Weights of a small GPT-style language model, trained from scratch on English Wikipedia: vocabulary 8192, untied embeddings.
Each number is 128 + 32 x the weight over its row's rms, rounded and kept within 0 to 255. Layers, rows and columns count from 0. Numbers have three digits each. The size before them is the row's rms in percent of the matrix's.

# layer 4 MLP down (transposed), 704x256, rms 0.229, rows 617-633, columns 128-255
101:117108108138090154155123087134125143120118152163068136118157143094139100083134125174164188129200187211109145136094107136162149093110125134097122170060182154125143108072126124145082144131131172098149142128136112118163122123144096089103092100113097099156165204132156082112109165113070106163149117123095171167123128111106154084187131073182137093142114141107091154173124087066143184115074
105:143191154129146186163121148095150150123122063100134123177091105172093130166071129137132113126126111178106174127130100105158080133110115144141120142086095102139198111066133171148136134095112087124131189110110154104115135151131148099137152130083115135088118134158174181104179106147187096143081174112110115122122171214164120108106184162124157120194130146139151147191103145145115150092131
101:125182136159089127230126158141141146108151176150114149152128166111180101167117159128175099099117185097117121089193117116109103111147167123142073161106098163191113133129139130146137109110152156162177164133113183108098113104112111123188130112142166097130118171093139129141141193083104100131095083121110172135101141186078088167118112124142118162162078067124181138178173086089133098116158
100:158040139156216153186170156178151138127111154157169161159128162153134153092102118121158164169111128176126124108225112104177145136170117169076105139056155118112121165068109174128069077137147082152126179139126138137116188069179080144141097159111093185116084080079124103114112177152094199121106153111124105175133161085136100130108141103146172205147104143171150127150177135154068080089116
101:184134083142145159112132143140179151126067072099145069154131122128138076122148150084112122072135173159135055089170144179142178174118154134135154037142179173121161127077154126169148139134147076145106090139153161116183104166164111168188131131123097154086120115117151130171115125107112139144156123124101134133108076107099191132119137125126135162110118070114157165143156106122178096100109
101:170094127064133128179098123110092115139128191137128136098127122130090132099169152149126071175214098122061123070198064078142142092174151122139151147125181147152129166135095087065097148139088158163078093082180138114152113156137165104099179145120089126090070157164184099184155165153124129102135129156181090193117135133115086140138061095145103140120081143111108095098081101098126157090128
101:164105138136095079124098161120125136117148116140136124106151134120176098178104089139097055079120089140115048134092135101152150099106127085087152103176158115071082124114093155169124085097149108172117183145128149094156161142100091103144127128151159164175103117081133117143161116176203119162147114144082239129154168157109146113124123148157168067115157157160091113085102154060092147127104
099:145132060097153060138103115109137138150165166132152149109099148123089068134118087208134169150167136144153169151105099028129063138117112155146165080171117122155085108135093157175145150141140085148108121140093092084210161067173114135125171133106162151180105174171128103116134134108160128140127095135074144096123058145149123111095160154214168131185124136147125078113120121143104159129140
099:160178086174105153133185126115107146138100133080120104080164073146134158133137088066150141145116087144091125128103173118099139079129103164135103089107140132123141126143143121097113096097174118167083152085129121115161127128097055173189232126121076116104093142166084112141139134155122092134129144174101179122099129138163122092127160162048092156098153119108115127046105093142132108085151
103:103140150114108189231114128088157163161138123153115144085123138125105113141131108083109125102120126155131099135159178170091104135122108154122146123074156159156150098078125157133103171140114146136111127093119106124117143110116159170190204171123120100099131062129147153113134132059093158153106103132099163081122098160136131064209061128111129174163119110149174135156118082087148055178125
098:130136175144115122140145092107099163101112146172121116170132142100111151098129113101134150201123177114145083159043122096105185086139139136142131132105135086150089128115149113153126162119126158183149165135118130146162191106117104058156175151099083100148163088170124212169174110119111113165090105130105103093135172138080134104073126180072091221149125103125150112182143131109152190136123
096:142125167114169184150102142137141195115097145125087060153103125102098100050113126117148119096180127165107094060115083181178206159187132108157114100139159141125122172091143117050136134139160165098146165078097122086089163113156096105136109138124067121154114087156137113122147163066115100107094174086136070097134140146155164140117088107131136132108118099190111202181132081139156098058123
097:136126111150104113157119103141121146149162053161115171158078168113145070146087160183107204066117123176102088114175151109092167127088108089113137124147069092132134131095185068100094092104089104161143085132165144151111149086091143119116062151145093079112166126157106159123125105159156091063118146150158174138124136166136135101157143110073200123138082112095105157172110145124120094119112
112:162084124158175127128118160174120122153178153117110194147135106168110147144167116154106158104149102154118125164134147137119123123167120080143105075097122132164053085156143087173139143093115108190156107018131137123161129162113175150183069116161076103138138125124187183126121183115149084164161082139128053168098107135081139126119125156119150124019138147116059149130118162138112086150087
102:081138103121104134142151089189147110165139152159131167116125145139174220139166093114099121121141182171055125148140164162101166161102087122048109126140110146102081091102108157141092167139144127177151149148097155161166113134132174092131125165135061181109122125092092122039123142154082138151143147149105103122195180182102105094140148158128156155128147174111173127126105120104162160150120
099:087111155121118181134140159086115133159127086159180086151137153144135160164132079138105202081093114110129101132079117137144146172125092086074123125127140113162123129133134136128174184122151075098109123110113083098073139113099117153129099086116128065094113116129129109077104088151087155102149120147109173154117166182166133116080099187170135151153147085168183167143124118135120121132104
105:136124173096160105183095091164134148152098119148122080133124108190140166127134164087088104051119195111150182115097123202119089151102121111123125135084189154085179119209125109120117150104146159088166110159147163058100133129090151188164041157071133101143154136148186103155184121140148103127112145098125086132087155134118172197078138146141145142122113141158166177112106114105225079098081
# layer 4 MLP gate, 704x256, rms 0.229, rows 618-634, columns 128-255
103:122131104112151177110119081130123103083101139097122148133073141129138136076144172111111109138142092119086124179139165131133146105136150148143113047123101097095133181053108144155129109159094143149169093130115025136117125128128142097108114140096176169071118166075210117129208141119120191099121169126114126204129130130139137145173188138121134067175098165083075084121155200137095107077130
106:130079086137215094158117164145057121059138136114052138085062161113101119116125085181123142228109131100143149053220127146135089076122113165153096158076098168115120164125103112107135143138147145148138087090162157092190115134146122143138131150122102149130115147131150149157104142080136126083125141154094102102126099058164146116173191119092120116082179161141170154134194144110071093141150
107:084147091124106162099111101092132095118123156236139110096132066115155155127161133089150171142133129136145110098198170127071116119142153123174103070149125117127102137158097119160109120137143139107147166081180161115179130138139077134155147088124106155160086120172191132081117107188172116191117116127160151139120090144127147154124159150203126138151141062154143098199118091143178127106159
107:095131103160129155149133171046151102104120151173103141128094148124170116178129137141091128193101126149163154095149109122146092134100147203127100181076073073108145124135123086182105210110091071109165090165106173068081157136164161097196128148106089148191141144201118191090159082167111121124090142150108106111104125158162055151138109101152136169105188095101090118088077204159134144113130
102:143092147166163113142132090095125128057194136181120146099159190079135169125142131150097148160110114073134108111135156109149137151108158130131165199165167105088081123193152044131167136088126122152154161122121033108092112138172087143157117157173133070161140197151115196088192118200184167116167163155173091074123116143157100214178146159130136115170066131170114137152157105122067129144116
108:136129109083101111159160096115130129161119121146152130180056189129123194123123152122118160110053118199129104096144098118182127111128132134147073099099086097129147133135121186153091091144105147134147124143124163154095125153113087094211110147097169100170124176097109168193135089085104180095111113122151118192155135149124110156132155091168201146145114111144134032127151120149182135102182
097:128113146168158091150102133098145144085118105123098154117099120173122161124126194134100119142124095046142145148080135150122149142114162098140171145139179086066082111107143112113122125120163113160119151105139165157143076085098082102151137150054142077146223124116107152157143160141056096140075137137123159141167136176174141128161075169111145125116215133157161123125135117133127187136121
098:127147159135225127137159131168163136156110170137165189093140101136134125153081130091091117104167089141158108140083109088158133139095103113145135022120126109106142089153116115103085118091191167078096144121128109095163120097147093122135121117105153089158101159126091158179142104091123126142165115156181119128133188131134090167182162133162192082139111144145145118108135038109128166114148
096:108101113103105125123158149087080140122138132145127080083114154131131127035120111122056105129096115127143124147108129059154143101109108059171077124195151118077124122186136163162158094154135137103115075140086103153188161100102133150174122175131178120164183123080139103124092161109096039179104099135161139136091122140120112128116137163122055143078099145142105163143156100087139121107112
122:100164176082093147146109121135137103137096104141156138166186136162109079161117207080118147103102122080120142151151175150088090112205183060175133198109138142167064126130187113149146116177161152103074109085179154074208088125113108148121139110175112123093128092161129146151109087110112132197089144112111126185120114072141158104183069087114145081172098134105154160085126089158107121062183
116:086100097123065112114154110123056132184117159147157145117170133167088177219133128133142132139138073132128126146149135083168122139128154161161086102137135115110104125158104146107165119093146131173098150134163099089171105096137136073203124180115164091142178129123120176121104141156178155142104190125095196140121131125096136112098183143132157032131157105118247065162167145093077048119158
096:104126133179108091088131127091094082113078096109151088121150138134094118080136102064113126119142137070074120098190181094128093128130101178105135114187063124150131087182188121094151085144089087174105149139184155094159100162101144086104117115158091129183130143109133145155108117156090126133155110169094120162173160128144112111180112170159097116138081161088168153121151094108119170068096
096:116104080167169145106148132054143096145142100139152143110157123084135119171128143115172047122172143101147221129164117142169075113062105137129123118176145110142191116184104106065149173164127104106142117137157108121138105102144091096105099188182164132120123124103107103090089092198071106124106118151134092080138118138116066201121155102136176110080182142105053135136087130120057170109137
093:128107155063200106092151124165157119115136126098162146099123100128179130090104173139110112166097152091106158144145147064146132174111122105153160108143181167108146115123086086112172101107227095198133127137117196149097111090144069136119149069132171112104137156154152181111127128135196125056119113057121130155113128153139136075106127134135178216157126142106129164144188116120129111155110
105:153224141094172150155094129154151154169083168157090120152065181133144149132166142132086139183124091123147105186163134146144106165153081168089139125178186131103219126181115150165188133114124098112114125179173154124064134156078097114173111092131126082205095147188137117103107048139169160156108113092159105124048161143136136137107138160177128095118101134184127142084138139118104111126099
102:082230092171127133121151153141119122121110131116092099178159121138146086164183078149083102104148113148103122106117122093106134084125146060169156160153114076121078162118163119124083197192104160127156145110106151155121073152029166150094117136171122170065117096113110157150101158113108131132144101152112141132099159148085145136168095116186146170164060132160105091089181159161117107148102
105:091105168053177129148096191101162155127110064154100123110131177152157175150112110147151029143077164208103115046119137128162139087222148121129087144125125096126098111107113171144096159115102105154177122166099106110151072097107115132159133128092096112112154124149147171066100086164136172083089138124050066137084138133207153099140143142156116174130169115144119177139078126153141089104138
# layer 4 MLP up, 704x256, rms 0.243, rows 618-634, columns 128-255
102:153176164092147138131154119111155138120099159144116164147063114146108124133199061135114147156065148163111205096151140162195083085092160178188127168134092106086188091164116183165131128153123035121126174151093134141148126181161152123134107166141201099099170070090140163145139089154179075145119133108098143113148123146142137093088089127169113161148094074145203140143114076184166106108114
098:097127161116120140131177199100095149159161118101133140111143149119131147105142051115136078103101079130132124112089086184104126179098137118114117144146153099126196126187149135091161067099139130153168099148076161150097123099105091134162129174126165083142199086092143111101185197119098136139131098140142151124121118144103160102121115103166158111110112150046126134117110127061141187062095
099:121082129165162188124127097149112142156129095077091083149105159123138129114156104141121093097172106160169152178131125118140146117108178162105104138109116102171118055087156149128097090119104131169140176167137103130112130184171166176093160133161097180102108093080064170106119095121134182154112142110166077155117201105146148110143084091166103146112076105095105123092177150070118145134144
106:155131093157124116116141167120103146111130202091085087124110074146161139173198118124069122143136131184108146146165127133105098094038108107103145125194124116073136074135082103138098056181164110160181125088047144150107094119133132171057118097178145133078124091114130137109125151155178142103205066196075140165128105158113140127123139148129154135084135124118146125180164082183120089135072
103:107105126139154110083121133181127072116171116157159179086180110125134115103131154128112099121137078118096176126137085054112158093154148092162123186087104143082133131148140195171125145141087123139125146088157128139073180098122132046074100094136155193129101150156082189147155133123106146122139123124116163141132117120094092138171138089120189170114119121110071091117085211138095140143135
101:174070201139154108122113127146109129201142121097112109098154141164197119127154173107090094066129106087127144102088129074123097117122160077120143111104162091162168142121168116099128116088129150182095128047114134102095123130166181114119110096102145131148093139104119137128110173114092140141160153132120147158104097170156173081161152107144152193152147209170140127102126150151078036151103
098:116093171079107108143091185127116099173108121130131174108149140081129087065082169075111192135111119176158075103091134141126171137115114078095100166097122183134085123102126117212123144130072118180068149179153154138136106046138125139128146089090116128128161113154094145091154107127126124115163094107154124155154155138143091165199144177157083111180161108134154122050156204155143116176105
102:113121119149096168104128139137114101122096113133080177110095143120117099035155101081116081096116143154189105154147123152128069115084090157109176134182126130084195110111127158102118171072157105163131156068157116151161130083133182120061107093162102108159110103164117159104120089190099124183180123129105139148115171150122170170163122154132179115099116215116154119088066111157138149190127
100:106127176130111161080153078119144155157161154150061161116112150158117135153184170126192097151126143116177089096152111191117155189060117139138140133136139126142137149165104120095148175135138128157158149066106127116102181074162173165133180139146140123109143141042106108158129139136098196125159105126118177061120093123152126152135144081113162175118198124155060107114075160177158117167120
131:135132178143073100077108157090148160168099126175147101089160088097111065101097091088124205163137166148097100081165097138135137072151101124119093133114188101170182154205133140125125163119147149165126119109108139143132083146092111139104128139138120095139116089128113131114146096128164125051133133106166104128136116142122139174150044115139171099117169123106138101171138151163195169115077
112:100094175120116067095113148141135139167125160073129134164142116131096157124130168146149158128171150080152161116098096192085113137149149087112109122125126152120101064075214093076127101116175171107058115148124104139098114095154136225102079160149163084095094043158146111146112115139164155167125190119128135082112161085077185118169132148100089167115149198143123148104104125107134180158133
097:123132129131092112166140105087143104182132177129080101121051163056102148120079116130133157129095072147164112116209154146202135148127197134157115167122103132141087122125101084116142157159096164130120119147068109193140109080126144080161158116163115091099114146103109155131173167148031113154115099067115100135186166158096125112121119096124106130121103165160145142121137138216151130156100
107:134112133123124129108144155112082130109159187149085114082143140110126131086111170154154070113181144068112179097084140118129045111152118155199047144123073158052122162173113167121178194113104127117115176095163137082123145155131099097141155081129122125105148072064131172098149134175140064192157114122142105185113106072134105141112046184103121118082148096115111113145145096145156152117129
100:104126093114143116175181149138115110156093097154157126163085072103126140085093082104072124142096103146105102110091129153176109121078150130140088093144074091120145122167084100113123177094178064110183161073084135158134100148104107121180195123112146103164140104115158105110126129078073138166166147166082086105180073127130132106110150131166165112136123139135109126164102145113134173145112
097:169144153142082161136168126095118165113176112191172122159186128150154147086177150158132144118093154105149077122095165104159143183132146141185156234121122149191192176166110148097099123128156161109108094121113092051055104152111027128131071138153143147127063097117122085139128135121170129090079129148136118082076180150199102104126074078124102134097113055109117139118174121098124093181125
103:155187101114123104083130141118158098196167117117125139110130135111173123134115101209120132156165096146144125115153146092110143123120067068141129066041082155143106126048137157171148120142118150143152122121130135136087129144094175151117070069169178117081134123135096132103143171108118105130143040194082130168142107096124131126109121171126106130119138091146122166117140049200093178137101
098:124147098143148188109116116131112125107161108166161129072178117213104074154142184159179073140097101114076127115151169132170126183116120099114143107126153175128111129086133131142114122102136107106100092133040116087163073101190138105158162140089191093138161111122118144132065071119151092111094100107135144138067133148104124144092120152114081160107108165130110100093052149169114149094132